Weights of a small GPT-style language model, trained from scratch on English Wikipedia.
Size: 25 layers, width 64, 3 heads of 32, MLP 128 tanh GELU, 1.11M parameters.
Each number is 500 + 50 x the weight over its row's rms, rounded and kept within 0 to 999. Layers, rows and columns count from 0. Numbers have three digits each. The size before them is the row's rms in percent of the matrix's.

# layer 10 MLP up, 128x64, rms 0.221, rows 121-127, columns 0-63
106:489566533521500471497533462431550527463574527504436419465494529433506556431481582545550448471507471498488450505568385515467532573534420438569543533532529443542487524611497417601510550484425476
111:534453452529513456444457521508450472493597496393488482504422552401506486501448482534578473502461530417503474457491435492531484447504605389460482500419460517543575487458483449413392496446553513
094:541484513459489364448552538515437460437515555507506546447520467550568515596476521545533399470470499389562545442471581570600520547533476536418530464490485469557478466558536481442453456504533517
101:553520534473533524569570464450433513507517451532592537509386402498567576438614492521574565480487364552511461543527516506564487505506463529530516543500583532454523543540519486558529582489504486
105:511445416500453516574490445502440505508504463481530633507533443541454524592498463519478470532482468545490535528544539517481540648454518424547529461479490418482566583551542550463527603429553466
096:483469495447513515451523553519544504491468448604509563480482486567434542441526473461564482464517505471564549418501461436561505575568519507628443586511502478527485487434627495483560466438577419
100:555507421565572439465515571425448526541468487566501639477473414533455517548514487471498542416525435443502502592517432564531515560487525448489580527576452536472455454500480502521489526614524515
# layer 10 MLP down (transposed), 128x64, rms 0.202, rows 121-127, columns 0-63
111:459462531443542599537496502566517527550486471458510625481530519469478495531606435447463606410489535437537556489445497540504475436408540515470404530496459475516508544461536481532490373547456482
096:529504466462461490551461471460554549546427541532435532464417466629505481443504513420448459462532521555419478608370462472487445511521433539448580461484538433470491515410452523461462512478472510
086:498490530485486538629493467499578371539581524518429487499538462529576494424491409447494493486551542422412483439441533497471497539408516433539550460470540499516518515487556501497480408426419505
094:500513521487433447475515509523494521535454543546508514589445490553527503486502615516538468432594516539435454413499545452463470470365529484424541436572500472538432538423602478537599485456487483
102:545457592460427520430381520458483582477399568472451457495474507582412500493558535412518470496559584533498487538459487449473396524519416536539472536469460569448498551538476517500513494560458496
110:598514451489527438500511408444520535549470519587506579511567625562503590551476410468556403424525490505555497437482489506486578459441548470509536552500521501498562423441477517467486534491514428
098:609438521486474488508495502576490426441592543565504447446538545538584495382529519479479547534475525469554553572520548510468529467556509462473499560520573439429449583480578487489483603446441514